config.yaml
n_head: 8
vocab_size: 8192
norm: "rmsnorm"
norm_place: "pre"
qk_norm: true
attn_scale: 0.0875
parallel_block: false
init_std_down: 0.0
weight_decay: 0.085
schedule: "wsd"
decay_fraction: 0.735
steps: 5273
Each number is 50 + 12 x the weight over the matrix's rms, rounded and kept within 0 to 99. Layers, rows and columns count from 0.

# v: layer 3 attention value, 64x512, rms 0.0893, rows 63, columns 0-63
# o: layer 3 attention output (transposed), 512x512, rms 0.0817, rows 63,127,191,255,319,383,447,511, columns 0-63
# gate: layer 3 MLP gate, 1344x512, rms 0.0939, rows 0-31, columns 0-63
# up: layer 3 MLP up, 1344x512, rms 0.0939, rows 0-31, columns 0-63
# down: layer 3 MLP down (transposed), 1344x512, rms 0.0885, rows 0-31, columns 0-63
v63:43 53 53 54 35 40 53 51 49 45 33 55 23 44 42 46 58 52 37 58 52 41 50 45 43 66 52 66 53 71 21 51 66 45 45 56 61 42 46 50 39 46 35 65 40 57 46 48 55 48 38 65 27 15 55 60 45 39 61 36 49 40 52 45
o63:38 48 49 47 46 59 71 44 54 42 49 55 31 55 44 51 50 58 52 35 46 41 42 55 53 49 59 58 47 50 49 58 57 41 78 58 60 64 53 67 61 59 58 76 66 41 52 52 61 63 31 57 72 69 43 51 37 43 44 40 35 50 50 70
o127:58 54 47 63 76 46 46 53 55 50 44 53 28 51 37 59 47 53 36 60 51 48 37 39 43 54 55 46 45 37 50 61 56 50 50 79 43 58 48 71 44 62 58 58 49 57 63 21 49 38 51 52 42 43 52 64 43 47 46 31 59 60 54 70
o191:53 64 40 33 45 59 55 65 60 50 60 60 41 37 50 45 50 66 33 52 45 54 45 23 44 40 48 34 62 39 37 31 37 49 25 52 32 53 39 32 38 54 48 46 54 34 43 52 58 54 60 36 63 35 74 49 62 41 44 39 50 33 53 58
o255:60 58 62 60 60 71 41 45 56 49 50 47 58 61 47 36 59 38 39 39 48 42 49 45 35 38 56 47 36 44 34 39 56 30 31 29 61 41 66 52 47 67 54 58 37 26 60 52 57 60 58 55 58 65 70 47 57 68 47 48 27 71 49 47
o319:47 40 58 69 52 43 51 38 44 46 51 37 49 59 50 74 51 52 50 64 47 51 65 53 46 51 44 32 42 35 45 70 52 81 85 62 55 25 48 51 20 38 50 29 41 41 40 64 39 50 55 23 28 35 45 46 67 38 52 41 51 43 39 30
o383:36 36 56 53 53 38 56 55 34 51 56 32 52 53 50 59 69 42 62 32 38 52 56 45 61 34 58 38 59 37 58 71 41 53 49 37 42 54 73 49 60 52 56 39 38 41 55 50 28 45 29 49 45 48 43 41 44 59 44 49 55 48 54 51
o447:39 62 40 62 54 37 37 55 50 65 49 49 50 61 42 51 58 49 48 28 53 60 54 47 69 45 31 67 60 60 49 49 53 56 61 58 63 70 40 43 39 43 44 55 66 61 55 44 60 79 61 54 60 61 42 61 34 61 52 79 61 44 40 52
o511:44 33 39 53 63 59 53 50 47 32 50 60 38 59 56 79 53 55 47 55 38 55 66 67 38 49 52 44 60 67 37 49 69 59 67 31 60 28 32 39 43 48 44 43 44 29 38 65 63 58 44 53 64 56 44 52 60 62 57 42 71 59 63 39
gate0:45 34 55 58 28 57 54 49 51 60 72 60 61 56 57 52 42 51 50 54 66 74 49 41 59 55 64 59 34 54 60 35 59 47 41 76 54 37 53 50 49 52 42 35 36 66 26 62 48 34 62 75 70 39 59 31 38 51 38 47 51 59 45 48
up0:46 50 61 58 46 51 38 63 47 60 40 50 46 63 48 38 58 52 59 57 41 57 45 53 51 47 42 40 54 33 64 62 53 52 44 41 50 31 51 51 57 72 81 46 53 39 51 64 66 41 54 40 56 37 66 31 39 31 40 47 33 55 55 75
down0:63 60 39 47 55 69 43 46 41 57 43 62 27 38 58 53 35 41 51 67 55 41 64 42 31 32 33 59 35 66 60 39 36 59 55 48 55 64 60 27 33 73 30 65 66 79 34 52 55 65 67 56 10 57 27 37 49 41 42 46 71 76 66 41
gate1:49 47 55 52 58 44 58 62 49 41 50 18 60 55 44 50 46 46 45 67 50 54 36 55 44 60 59 37 42 45 54 48 52 50 62 56 44 56 40 64 56 53 58 49 23 63 44 64 29 27 47 67 37 57 46 26 53 34 41 58 62 41 72 51
up1:40 55 57 55 69 46 68 70 11 54 50 35 55 58 46 65 68 60 33 67 57 56 53 63 44 52 71 45 61 62 34 46 31 35 44 53 33 23 45 41 31 48 35 44 64 49 44 63 44 57 59 54 53 31 52 40 56 39 60 29 60 36 59 62
down1:44 49 30 45 55 41 63 63 45 64 50 64 56 45 53 33 32 43 42 52 60 52 42 69 42 44 64 42 60 64 38 55 50 57 62 64 52 46 36 49 64 51 26 61 31 73 41 70 42 36 80 39 31 55 42 28 46 48 35 26 60 44 48 66
gate2:32 44 21 63 66 53 34 60 55 63 41 52 52 39 47 54 51 67 47 39 43 50 52 65 45 49 58 57 42 85 60 56 52 29 47 28 49 50 60 50 31 41 70 60 48 60 41 35 61 46 59 49 35 42 43 46 26 34 62 47 30 58 47 64
up2:64 42 53 53 71 42 50 50 41 59 31 39 37 51 47 33 48 40 46 35 63 37 54 51 59 44 28 40 24 55 57 72 50 54 39 29 39 57 79 52 51 49 71 58 37 47 64 42 32 37 43 30 50 51 57 51 55 54 42 54 39 71 55 66
down2:40 38 45 29 52 37 58 57 43 57 43 46 67 66 71 33 29 63 49 73 49 58 46 66 29 49 54 47 66 57 62 44 49 46 65 45 57 55 34 46 45 33 49 40 35 37 28 48 35 33 54 53 44 56 42 49 59 45 55 50 55 58 37 57
gate3:49 75 42 34 36 59 48 48 61 45 39 29 47 36 54 56 38 59 42 64 56 49 51 50 26 41 47 60 44 40 65 41 59 67 69 57 35 41 24 21 44 45 34 43 46 51 48 22 41 44 38 62 31 71 61 64 41 46 41 56 54 41 40 45
up3:33 47 69 36 47 54 51 45 42 39 56 52 60 62 50 23 74 59 53 40 68 26 59 56 28 71 65 42 63 62 68 47 51 45 45 61 59 68 43 39 45 60 45 48 53 68 43 55 60 50 55 47 36 56 71 29 58 34 74 39 36 56 58 45
down3:48 42 49 58 51 47 50 62 52 40 29 60 50 65 38 31 63 61 34 60 40 47 70 46 23 46 33 58 40 51 69 55 39 49 64 39 60 39 44 53 55 43 57 53 52 50 50 28 53 36 57 51 54 71 43 59 40 51 53 56 54 45 31 46
gate4:49 55 58 46 57 44 61 53 66 74 37 52 51 38 60 67 35 42 40 54 59 43 37 65 53 57 57 38 27 40 51 61 47 53 40 44 39 24 85 41 58 36 58 70 44 58 47 45 42 38 54 58 43 70 72 48 40 63 40 31 39 34 51 36
up4:42 27 54 38 54 58 29 21 30 48 61 42 59 59 58 32 38 52 29 50 39 36 44 37 62 36 43 52 52 56 50 29 52 68 48 48 51 40 46 45 63 48 50 35 38 69 53 49 49 42 45 62 39 36 28 56 67 38 47 59 74 66 46 64
down4:48 59 61 59 54 59 56 51 55 49 36 50 47 49 36 43 42 63 28 62 53 76 35 58 36 46 50 58 58 41 68 47 37 75 41 60 52 54 50 47 47 40 31 39 56 50 57 49 43 37 58 44 21 45 46 63 37 42 52 33 29 69 34 56
gate5:31 50 39 34 46 54 35 64 40 68 43 35 62 75 32 48 40 55 45 63 43 49 67 40 35 59 69 63 48 70 41 64 72 40 57 72 42 41 47 42 54 32 57 55 44 32 49 71 26 33 36 71 51 53 29 56 33 38 52 28 52 33 47 49
up5:71 41 38 60 55 31 46 72 60 26 44 55 52 39 61 55 47 51 17 66 54 53 30 51 48 63 57 45 56 47 54 55 55 27 58 45 52 35 50 54 58 47 62 55 63 41 53 55 57 36 33 54 68 39 59 54 56 47 43 44 61 55 35 35
down5:24 45 30 58 43 42 36 34 43 44 32 48 44 47 47 66 40 68 39 42 45 52 61 45 38 61 37 84 56 43 40 50 42 34 63 54 51 70 33 37 44 41 73 62 35 51 60 64 60 58 46 62 47 48 30 36 61 56 46 47 37 38 45 33
gate6:40 40 34 35 61 63 62 59 60 41 53 37 52 55 68 40 58 39 34 27 52 46 22 50 65 50 48 34 58 29 54 68 33 53 54 54 57 51 60 54 62 49 38 46 59 54 54 46 63 56 44 56 45 45 27 39 44 43 58 51 48 67 46 47
up6:35 65 41 54 39 45 69 45 60 34 63 46 58 56 72 52 43 45 55 40 35 44 59 60 77 73 46 55 45 39 53 65 43 57 69 54 38 45 47 62 41 56 52 34 34 41 41 50 49 33 37 54 49 75 51 42 53 47 54 56 56 50 66 59
down6:51 35 50 46 50 51 69 55 34 40 61 42 49 46 40 50 53 46 53 40 40 30 61 50 69 33 75 40 73 33 55 57 45 48 49 38 56 49 33 25 39 32 51 50 42 38 52 56 48 67 54 56 36 50 54 40 64 28 52 62 54 42 38 55
gate7:43 60 52 55 41 40 47 41 50 36 42 59 57 38 73 51 43 73 73 77 43 73 67 52 52 62 27 47 60 26 47 29 24 66 65 66 49 48 35 40 36 26 40 47 43 54 64 48 50 47 74 61 39 60 49 66 40 26 51 59 52 46 52 53
up7:60 73 49 54 36 49 65 35 57 47 44 47 36 53 61 45 38 39 53 48 54 36 46 65 61 40 55 59 41 74 56 61 60 40 61 80 37 62 50 57 44 72 47 53 38 64 43 46 55 55 38 54 54 52 39 28 59 53 52 53 60 34 28 79
down7:28 31 30 39 53 56 49 67 41 41 36 45 54 60 50 28 33 59 42 32 47 45 46 52 18 66 48 36 79 41 58 38 56 31 45 45 53 37 63 41 72 59 45 62 66 61 66 65 51 59 56 56 38 36 60 69 68 36 57 53 58 52 60 27
gate8:41 50 55 56 55 45 53 52 53 47 69 26 58 61 21 12 52 49 45 58 59 49 47 48 42 43 52 26 30 47 65 52 51 49 26 46 75 38 39 49 50 38 73 49 53 65 43 42 49 44 39 40 45 55 56 68 47 50 49 48 41 15 44 41
up8:45 47 35 60 24 34 52 33 80 44 53 45 50 45 35 47 62 50 55 33 28 57 42 30 40 24 56 41 47 50 65 44 60 61 41 51 43 44 63 30 46 53 48 64 37 55 39 67 51 55 47 20 56 58 67 65 54 56 28 39 39 45 68 63
down8:74 57 52 51 54 45 50 54 56 54 60 38 44 40 64 47 33 60 45 57 52 49 82 40 31 52 57 45 49 46 54 33 59 51 52 63 61 50 52 52 40 44 49 53 36 38 38 33 45 16 61 39 51 53 61 62 50 46 46 46 37 41 42 53
gate9:48 58 46 35 49 51 49 60 53 59 51 62 69 59 81 66 50 79 33 56 31 47 50 63 50 65 80 61 60 58 47 46 49 47 23 71 31 59 22 32 49 59 39 50 58 55 40 50 40 65 49 45 54 49 44 50 59 39 23 33 68 48 47 56
up9:55 53 44 50 42 47 26 60 48 40 52 31 46 41 40 62 40 62 64 35 62 59 45 44 47 60 44 55 37 63 49 53 66 58 46 58 55 40 59 56 46 52 51 69 59 36 70 54 59 62 58 46 57 38 52 48 62 53 34 49 59 62 57 37
down9:45 51 45 48 54 36 37 55 36 59 38 47 39 56 46 42 43 37 59 40 54 41 63 58 66 48 54 38 60 40 61 50 53 69 46 39 59 52 30 55 51 46 32 33 35 37 48 47 63 31 53 41 63 44 51 45 65 48 52 43 35 51 46 44
gate10:63 44 29 65 63 67 42 27 53 46 44 37 63 49 45 55 61 55 58 60 67 68 48 54 57 37 59 40 38 67 32 23 48 43 56 27 45 54 47 61 59 59 61 27 38 43 61 31 72 32 77 56 50 59 47 54 49 56 54 53 57 63 58 41
up10:36 57 59 23 57 54 32 76 39 50 45 50 49 60 37 48 52 37 40 38 24 39 43 42 54 50 74 57 50 46 57 41 49 45 52 65 56 52 67 46 51 48 56 74 64 51 45 53 47 37 46 39 57 75 45 46 53 50 38 61 47 55 40 48
down10:45 45 42 58 41 57 54 41 55 48 54 53 61 61 57 61 68 31 29 30 68 38 71 58 67 55 45 62 59 50 49 44 42 58 47 49 42 43 60 59 42 36 51 38 32 56 55 42 71 43 46 39 47 65 73 63 41 45 67 37 51 63 25 38
gate11:61 34 46 32 54 64 42 56 65 59 43 43 70 64 46 65 38 51 56 74 22 52 54 34 60 55 38 35 38 50 27 30 35 41 61 48 61 25 53 62 38 41 51 56 46 42 45 67 54 67 51 34 63 48 62 35 64 24 18 36 34 63 66 54
up11:57 82 53 50 56 60 59 26 64 49 57 49 48 43 59 56 66 67 55 48 55 66 59 60 52 39 68 53 65 47 37 61 60 41 39 61 47 64 46 35 64 45 56 67 44 41 73 37 39 54 49 48 48 47 53 62 46 60 51 61 55 49 55 58
down11:49 59 38 62 37 72 53 63 47 39 61 62 62 65 40 44 43 40 54 53 43 57 60 46 32 43 67 56 60 36 66 59 38 68 43 41 28 64 32 41 59 54 44 27 49 59 60 39 35 67 45 38 58 42 32 63 60 19 60 70 52 37 56 60
gate12:32 50 42 71 56 55 54 67 34 54 58 31 43 35 58 68 41 60 37 58 40 61 40 40 48 54 59 47 25 58 59 40 47 27 41 46 48 44 53 53 34 28 66 73 88 76 44 43 45 39 57 32 43 36 51 54 58 42 48 53 24 62 49 59
up12:47 43 40 72 40 31 43 48 42 67 53 66 63 47 47 65 44 36 32 38 45 44 32 70 65 50 51 60 53 47 62 59 87 60 60 43 59 53 46 38 45 71 62 46 48 55 51 52 36 55 63 68 38 49 66 57 44 42 49 50 46 40 37 61
down12:32 53 34 76 50 53 45 60 39 62 56 36 46 40 56 52 48 25 58 59 41 52 54 56 30 46 58 41 42 57 52 31 60 44 55 63 16 51 46 46 45 55 41 42 26 54 54 31 45 74 46 47 58 41 38 67 50 43 46 43 25 47 62 81
gate13:55 77 59 52 25 44 38 65 58 74 42 54 53 25 47 38 51 37 31 46 19 48 48 45 57 35 61 59 69 42 57 37 47 49 45 47 66 46 39 43 38 50 41 64 55 54 54 56 53 63 31 67 49 44 37 42 43 56 43 51 43 42 62 26
up13:45 42 23 23 40 29 47 61 40 39 66 44 59 41 74 46 49 50 61 53 50 25 28 51 44 53 53 53 40 66 70 62 48 56 54 46 63 28 55 49 52 60 47 27 54 44 35 51 41 71 45 50 54 70 51 59 30 49 53 34 42 44 42 57
down13:55 53 52 61 59 65 43 53 59 40 40 51 62 39 53 60 43 40 49 32 51 43 55 41 37 90 44 66 48 44 36 46 58 24 59 32 43 69 51 43 36 60 45 64 37 51 86 64 68 38 60 49 44 42 50 53 60 57 48 51 51 50 55 44
gate14:48 50 60 41 69 51 35 49 22 51 55 69 37 41 72 26 58 45 55 49 76 46 66 57 41 51 45 53 43 50 62 43 52 50 55 60 42 32 30 68 77 42 56 54 51 60 50 66 44 62 61 64 46 42 53 49 57 56 41 69 60 40 25 39
up14:46 40 59 52 26 45 41 38 46 53 65 62 50 39 48 47 63 67 51 68 48 46 76 43 56 55 59 40 65 57 47 70 65 57 38 38 31 38 42 88 60 55 44 91 54 56 71 68 42 51 70 51 49 49 43 59 55 51 43 48 37 62 23 37
down14:60 61 60 45 41 48 51 54 55 42 57 47 65 63 57 35 75 64 61 50 65 50 54 41 36 73 51 46 65 46 54 42 71 49 34 50 34 49 41 58 37 42 53 46 51 47 55 33 44 52 30 54 60 50 37 55 65 62 62 46 47 66 58 62
gate15:24 44 34 65 65 49 51 80 71 45 45 47 63 47 53 62 47 60 45 60 47 29 50 34 45 49 35 52 52 47 21 43 61 43 57 48 40 38 54 51 56 58 25 48 45 50 50 55 53 70 48 41 66 47 64 58 41 55 58 41 52 39 46 40
up15:49 44 70 54 56 56 31 54 74 65 52 67 39 51 51 38 65 48 62 38 43 67 74 51 51 67 42 52 57 56 47 02 70 78 50 51 64 54 43 66 69 52 51 56 51 35 41 50 59 35 61 44 70 64 74 41 69 44 36 49 61 50 61 41
down15:42 43 55 53 45 53 42 39 56 47 67 44 55 48 49 52 61 41 63 27 70 66 48 49 63 48 60 30 60 42 75 43 47 65 41 41 37 70 51 40 57 53 53 44 44 63 50 48 30 39 67 61 42 31 42 58 31 42 56 52 68 73 74 27
gate16:46 29 56 52 31 72 41 43 42 55 71 47 43 62 36 59 45 54 52 57 47 53 45 23 48 57 43 45 44 82 58 59 43 46 55 60 48 39 42 43 48 64 30 53 50 32 61 54 48 53 57 59 44 35 44 36 58 39 63 54 53 63 55 57
up16:66 64 34 39 47 71 45 33 48 62 64 42 57 48 56 41 57 45 52 50 43 55 48 19 66 53 62 70 51 63 71 35 48 70 57 80 53 57 49 44 44 48 37 58 68 62 43 59 44 38 47 55 30 51 40 47 53 51 42 62 63 47 61 42
down16:46 49 52 38 31 55 55 52 30 34 53 45 52 40 52 50 65 66 63 43 43 62 51 47 32 42 55 51 53 71 63 36 55 63 50 43 62 58 57 45 62 47 50 63 70 34 62 51 36 46 48 60 58 35 42 40 55 38 59 67 42 42 46 70
gate17:57 45 52 60 52 79 81 36 24 46 47 34 58 43 31 45 57 50 54 77 34 28 55 26 51 44 38 38 71 61 69 25 51 51 30 54 73 43 26 45 47 52 73 62 88 51 53 59 33 31 42 34 47 48 48 48 70 45 45 56 49 66 62 45
up17:60 68 64 69 55 57 53 53 50 62 43 71 64 42 60 55 46 43 80 50 64 49 40 48 54 50 53 41 59 68 60 34 46 43 59 65 45 67 46 41 36 58 50 23 89 50 43 54 45 40 31 37 47 62 49 48 64 67 48 53 63 55 64 58
down17:48 42 43 46 51 58 55 36 54 66 55 47 55 73 59 39 55 47 57 46 42 51 40 49 41 36 43 63 55 57 34 47 46 43 35 61 64 51 55 57 42 46 50 48 44 44 56 58 55 36 53 51 72 59 43 56 56 50 49 55 49 45 58 56
gate18:47 49 54 46 38 35 27 39 52 55 25 52 51 71 53 57 36 51 61 59 53 64 48 68 59 53 62 34 25 44 50 68 73 52 50 54 55 43 48 43 52 43 42 53 56 64 46 32 53 43 75 55 36 46 52 35 37 49 41 28 58 40 72 39
up18:40 35 63 40 48 35 33 56 45 44 32 55 59 59 57 45 51 48 39 54 53 53 50 48 54 35 43 45 30 57 53 58 65 60 40 46 46 41 63 48 45 45 49 50 48 46 36 40 49 61 60 48 60 49 53 61 60 54 47 56 39 39 51 48
down18:63 61 44 43 41 62 55 45 53 42 63 53 60 47 36 54 38 61 46 46 73 68 37 87 56 46 49 35 54 17 29 47 77 51 64 51 59 47 40 63 37 35 50 40 34 53 59 58 51 49 60 42 56 45 34 47 66 45 61 31 42 45 69 34
gate19:50 40 40 43 65 52 59 40 59 24 40 35 25 50 39 40 31 37 67 31 48 54 54 37 36 20 35 49 49 29 50 44 32 42 46 55 56 60 31 77 42 66 33 63 58 40 63 46 16 39 73 62 60 41 48 31 51 39 41 32 44 62 67 26
up19:64 52 61 60 33 48 40 50 48 70 52 79 27 50 57 57 48 58 35 43 60 65 25 55 49 53 60 58 62 65 45 58 43 21 50 38 46 71 74 58 41 48 50 62 59 79 62 36 46 55 59 61 58 45 69 55 50 57 61 26 77 47 57 50
down19:57 36 45 28 35 53 59 58 56 24 49 47 39 53 51 48 54 59 43 34 51 52 40 46 33 42 69 72 43 43 42 61 43 47 62 44 50 53 48 64 64 26 47 59 45 51 52 54 44 63 39 59 51 58 61 57 48 48 61 61 55 35 60 48
gate20:28 55 35 50 52 54 45 46 54 49 41 45 63 59 50 45 53 48 39 49 42 48 50 67 57 56 42 72 51 51 54 59 28 45 32 64 75 53 43 47 58 52 42 56 38 31 60 51 46 37 52 38 48 50 49 30 45 46 60 36 28 63 38 51
up20:60 35 50 38 72 51 63 50 30 65 50 49 33 56 53 48 64 38 34 59 63 54 54 62 45 37 49 60 36 72 52 50 49 58 57 50 54 53 71 33 47 29 49 63 42 55 29 56 73 48 63 46 39 57 47 61 70 63 66 47 50 57 51 36
down20:37 36 64 41 38 39 42 50 39 68 54 60 59 48 49 51 46 73 51 40 42 41 06 59 47 38 58 50 54 64 60 59 24 70 74 33 55 17 48 56 62 58 52 66 44 67 37 57 35 38 51 59 53 59 52 53 49 65 44 30 59 55 53 41
gate21:48 59 56 34 42 34 55 49 49 49 61 40 78 31 36 38 60 56 58 49 48 32 50 73 52 41 53 61 59 33 50 50 50 47 39 47 59 36 26 49 54 59 67 19 22 60 47 48 42 56 57 34 42 48 49 51 34 48 60 52 50 44 46 48
up21:54 48 56 47 44 45 43 33 51 44 63 54 57 61 64 34 60 63 56 54 42 50 36 56 56 47 54 61 45 50 43 44 60 71 56 43 55 45 58 47 44 38 48 45 50 42 51 73 31 43 68 36 49 43 40 41 57 20 26 49 61 45 54 37
down21:69 69 45 63 49 40 43 47 52 61 59 52 45 61 44 38 47 47 49 66 58 58 34 62 64 49 62 40 64 69 47 51 59 48 31 40 57 33 68 54 42 52 47 46 65 49 45 58 72 58 53 64 59 19 41 51 50 46 33 53 66 32 50 40
gate22:47 29 64 52 42 45 46 43 61 75 21 65 38 37 65 49 25 68 58 45 57 57 41 67 47 31 53 46 43 49 64 83 36 55 46 45 76 34 82 34 45 55 79 64 51 62 53 51 33 32 54 54 59 39 35 35 71 76 46 63 46 64 43 50
up22:53 59 63 45 29 23 58 38 54 72 68 50 46 54 41 42 49 59 41 36 58 35 27 46 69 34 47 51 50 55 29 63 44 74 41 35 31 57 57 36 41 41 46 53 48 32 60 68 46 42 54 44 53 52 76 46 46 63 35 48 47 54 59 27
down22:62 59 48 65 63 53 46 40 52 63 58 55 55 52 47 33 66 68 48 29 46 45 42 45 71 42 55 29 57 48 46 53 52 81 69 23 50 37 58 43 37 37 55 57 37 67 45 36 50 50 40 45 54 43 28 58 65 48 47 47 45 57 62 49
gate23:48 56 57 46 63 43 40 27 50 60 58 45 30 26 61 41 49 55 72 78 40 32 60 43 57 59 55 43 47 44 54 42 45 41 60 57 62 37 57 44 71 47 50 47 37 30 56 46 61 38 54 41 56 37 40 29 52 48 43 58 26 51 47 30
up23:49 62 51 41 62 35 47 46 56 55 45 36 54 53 60 15 64 48 41 57 44 45 52 63 46 36 53 67 63 62 49 46 61 55 58 41 63 62 52 63 60 34 47 46 62 57 55 52 38 46 45 38 50 52 74 18 54 61 47 64 51 45 36 39
down23:54 52 74 50 50 51 58 30 61 48 57 56 44 53 60 48 57 62 66 58 66 56 66 62 54 47 34 46 50 59 47 38 31 48 57 52 53 47 55 45 41 52 49 56 58 49 46 24 41 59 60 46 52 43 55 44 43 58 41 50 52 72 45 49
gate24:35 47 33 50 38 61 57 76 59 24 53 87 38 47 45 41 49 37 44 34 28 47 50 54 45 60 39 56 41 58 47 57 51 50 56 52 43 81 55 48 62 51 68 75 72 44 49 47 46 53 45 68 55 61 50 48 37 47 47 37 48 72 73 59
up24:48 55 46 51 77 60 41 36 41 19 59 37 66 65 79 33 43 61 66 57 56 35 52 51 54 66 56 49 35 47 57 54 56 70 35 58 57 23 63 63 31 54 64 38 60 62 27 46 62 39 53 48 39 33 38 70 45 40 50 35 49 60 35 52
down24:30 60 47 58 44 30 53 50 40 65 55 42 40 48 25 61 68 43 74 28 44 54 68 40 74 42 52 57 48 65 44 45 46 44 47 47 30 49 62 35 61 64 59 46 35 69 54 33 56 60 58 48 37 51 53 50 60 57 47 53 50 49 53 45
gate25:60 68 54 57 24 28 51 62 56 54 31 61 57 45 60 49 77 41 65 60 30 52 62 33 22 32 44 46 67 62 53 62 43 63 80 46 54 51 36 61 38 58 36 71 48 58 46 52 44 55 50 39 54 61 54 34 52 49 33 52 43 35 33 57
up25:59 32 40 56 22 52 42 70 39 72 71 48 53 61 60 31 52 38 62 43 74 55 58 53 58 31 45 45 48 45 30 52 45 54 59 18 45 34 39 54 52 38 50 46 49 48 64 52 56 39 57 46 69 40 67 49 55 46 24 49 52 67 49 58
down25:49 76 66 37 58 46 76 48 53 33 45 53 60 38 47 55 36 62 46 38 34 59 55 52 46 52 41 57 50 59 48 36 55 47 48 49 44 36 43 64 32 42 45 61 54 49 38 51 42 61 39 57 33 51 52 52 55 36 51 50 36 61 47 40
gate26:31 50 57 36 46 34 55 18 53 46 57 29 49 37 43 49 33 55 46 53 56 42 42 30 42 44 75 61 55 60 54 37 66 31 49 64 64 48 42 35 66 65 53 35 26 54 49 54 50 52 51 55 50 41 47 28 47 24 67 61 37 54 52 46
up26:48 35 39 42 46 35 23 56 43 32 63 53 49 35 49 38 63 53 68 43 50 47 34 60 55 51 56 68 35 57 55 37 34 49 48 48 55 63 70 52 24 46 48 57 50 45 63 44 37 30 38 47 51 45 44 66 44 52 33 50 60 49 55 55
down26:50 70 50 64 54 57 38 42 69 61 51 61 50 47 34 58 38 53 66 21 60 41 61 69 37 44 23 67 35 58 39 66 70 62 63 31 63 65 47 43 55 28 27 38 44 58 43 13 48 56 42 56 59 68 51 48 50 60 60 50 50 51 30 43
gate27:44 31 59 43 48 37 52 43 58 40 67 33 50 58 46 35 57 39 45 49 63 52 53 35 61 43 52 59 45 30 56 49 41 36 46 41 27 50 54 45 35 32 73 39 48 62 24 42 62 34 60 65 50 48 71 54 37 55 25 35 57 55 55 45
up27:62 69 45 56 56 63 49 53 40 70 59 39 19 44 55 49 62 46 51 64 60 32 35 51 57 35 30 11 50 44 55 47 57 56 62 29 26 67 50 44 48 33 70 54 46 59 40 37 43 59 29 42 41 55 44 70 41 43 86 46 38 52 56 57
down27:49 41 58 42 49 51 48 50 45 47 53 43 80 39 42 54 41 43 60 78 55 53 40 37 49 88 60 63 31 58 51 42 65 44 66 38 41 45 57 51 57 66 63 49 62 57 48 48 46 38 46 52 32 66 45 38 45 59 42 38 50 56 33 48
gate28:34 65 46 34 31 50 30 42 27 77 55 45 55 73 56 70 55 50 60 41 27 45 61 40 51 41 68 42 41 32 56 45 40 47 51 54 66 70 37 54 43 50 38 44 66 41 51 52 62 43 47 58 62 54 51 42 41 45 67 57 73 46 57 40
up28:37 40 41 53 44 59 39 53 34 60 31 43 60 43 62 57 33 34 57 44 41 63 44 43 39 65 21 31 48 68 53 36 60 48 65 39 32 48 53 32 55 55 42 71 59 74 57 48 45 60 27 35 68 41 58 30 60 45 28 64 72 51 36 44
down28:37 48 63 47 59 53 55 50 67 36 44 45 44 47 47 47 51 39 55 50 31 59 51 38 48 50 64 34 39 54 54 19 59 64 52 46 53 47 50 14 37 34 48 55 50 42 49 59 40 49 42 61 31 72 51 50 54 49 44 63 54 49 70 33
gate29:42 63 72 64 67 56 48 63 35 47 64 46 24 40 62 55 62 67 36 55 37 51 47 52 36 46 45 36 65 40 52 33 43 56 32 74 30 44 32 31 47 73 61 43 44 45 34 53 40 40 51 51 44 57 42 41 53 63 65 53 60 59 32 26
up29:40 35 53 56 49 45 37 43 42 37 48 44 48 67 53 45 49 40 54 51 56 53 50 43 44 61 71 60 56 56 46 91 61 25 61 40 39 49 50 38 68 49 65 70 40 63 41 42 59 58 65 40 45 53 39 68 51 65 46 38 47 54 41 44
down29:49 27 42 57 57 63 40 52 64 56 33 54 65 25 42 30 65 74 34 32 55 53 48 68 55 57 78 50 68 56 69 53 59 60 71 43 67 49 36 45 58 65 56 36 59 36 35 44 58 51 49 58 65 39 53 53 28 53 32 46 47 44 45 34
gate30:58 63 45 43 49 54 47 53 43 70 39 39 19 52 56 52 40 55 34 57 61 45 49 48 56 44 51 49 47 32 35 35 37 36 66 62 35 81 68 52 53 44 51 47 52 51 34 66 64 60 79 41 47 46 57 55 51 43 44 48 48 56 48 51
up30:41 52 52 47 60 40 59 52 50 65 64 43 70 39 46 46 60 55 50 45 36 49 29 49 44 75 61 50 47 57 33 47 39 23 38 42 57 26 69 44 66 48 41 56 49 57 66 43 30 47 49 51 54 47 61 59 39 53 67 29 62 60 41 64
down30:66 69 48 51 58 71 56 53 57 52 32 41 45 68 47 43 45 65 47 67 54 44 57 66 57 32 71 44 52 55 61 59 34 50 61 55 34 49 23 36 30 51 48 64 63 65 49 34 45 56 51 34 43 33 40 60 56 45 36 58 45 53 77 48
gate31:41 55 62 50 55 57 55 73 42 29 42 45 54 50 53 52 48 48 35 46 85 50 31 53 47 41 45 29 47 47 34 39 52 62 47 51 43 67 46 25 37 71 45 61 57 49 41 51 48 45 62 43 47 56 59 32 41 62 57 61 44 39 41 22
up31:51 59 72 41 34 56 48 81 58 30 49 57 46 54 31 74 42 50 44 51 55 53 44 56 65 65 64 51 29 72 28 49 50 46 59 44 35 51 35 54 55 66 28 67 56 60 64 44 60 35 34 69 46 48 63 69 47 71 55 62 67 48 34 52
down31:48 32 68 55 40 51 62 70 50 31 61 58 40 62 55 34 41 41 44 35 71 22 63 34 30 62 49 50 51 35 71 51 41 58 42 45 53 50 47 38 39 39 23 49 69 52 56 53 51 55 57 64 58 39 48 61 45 50 54 42 53 42 49 47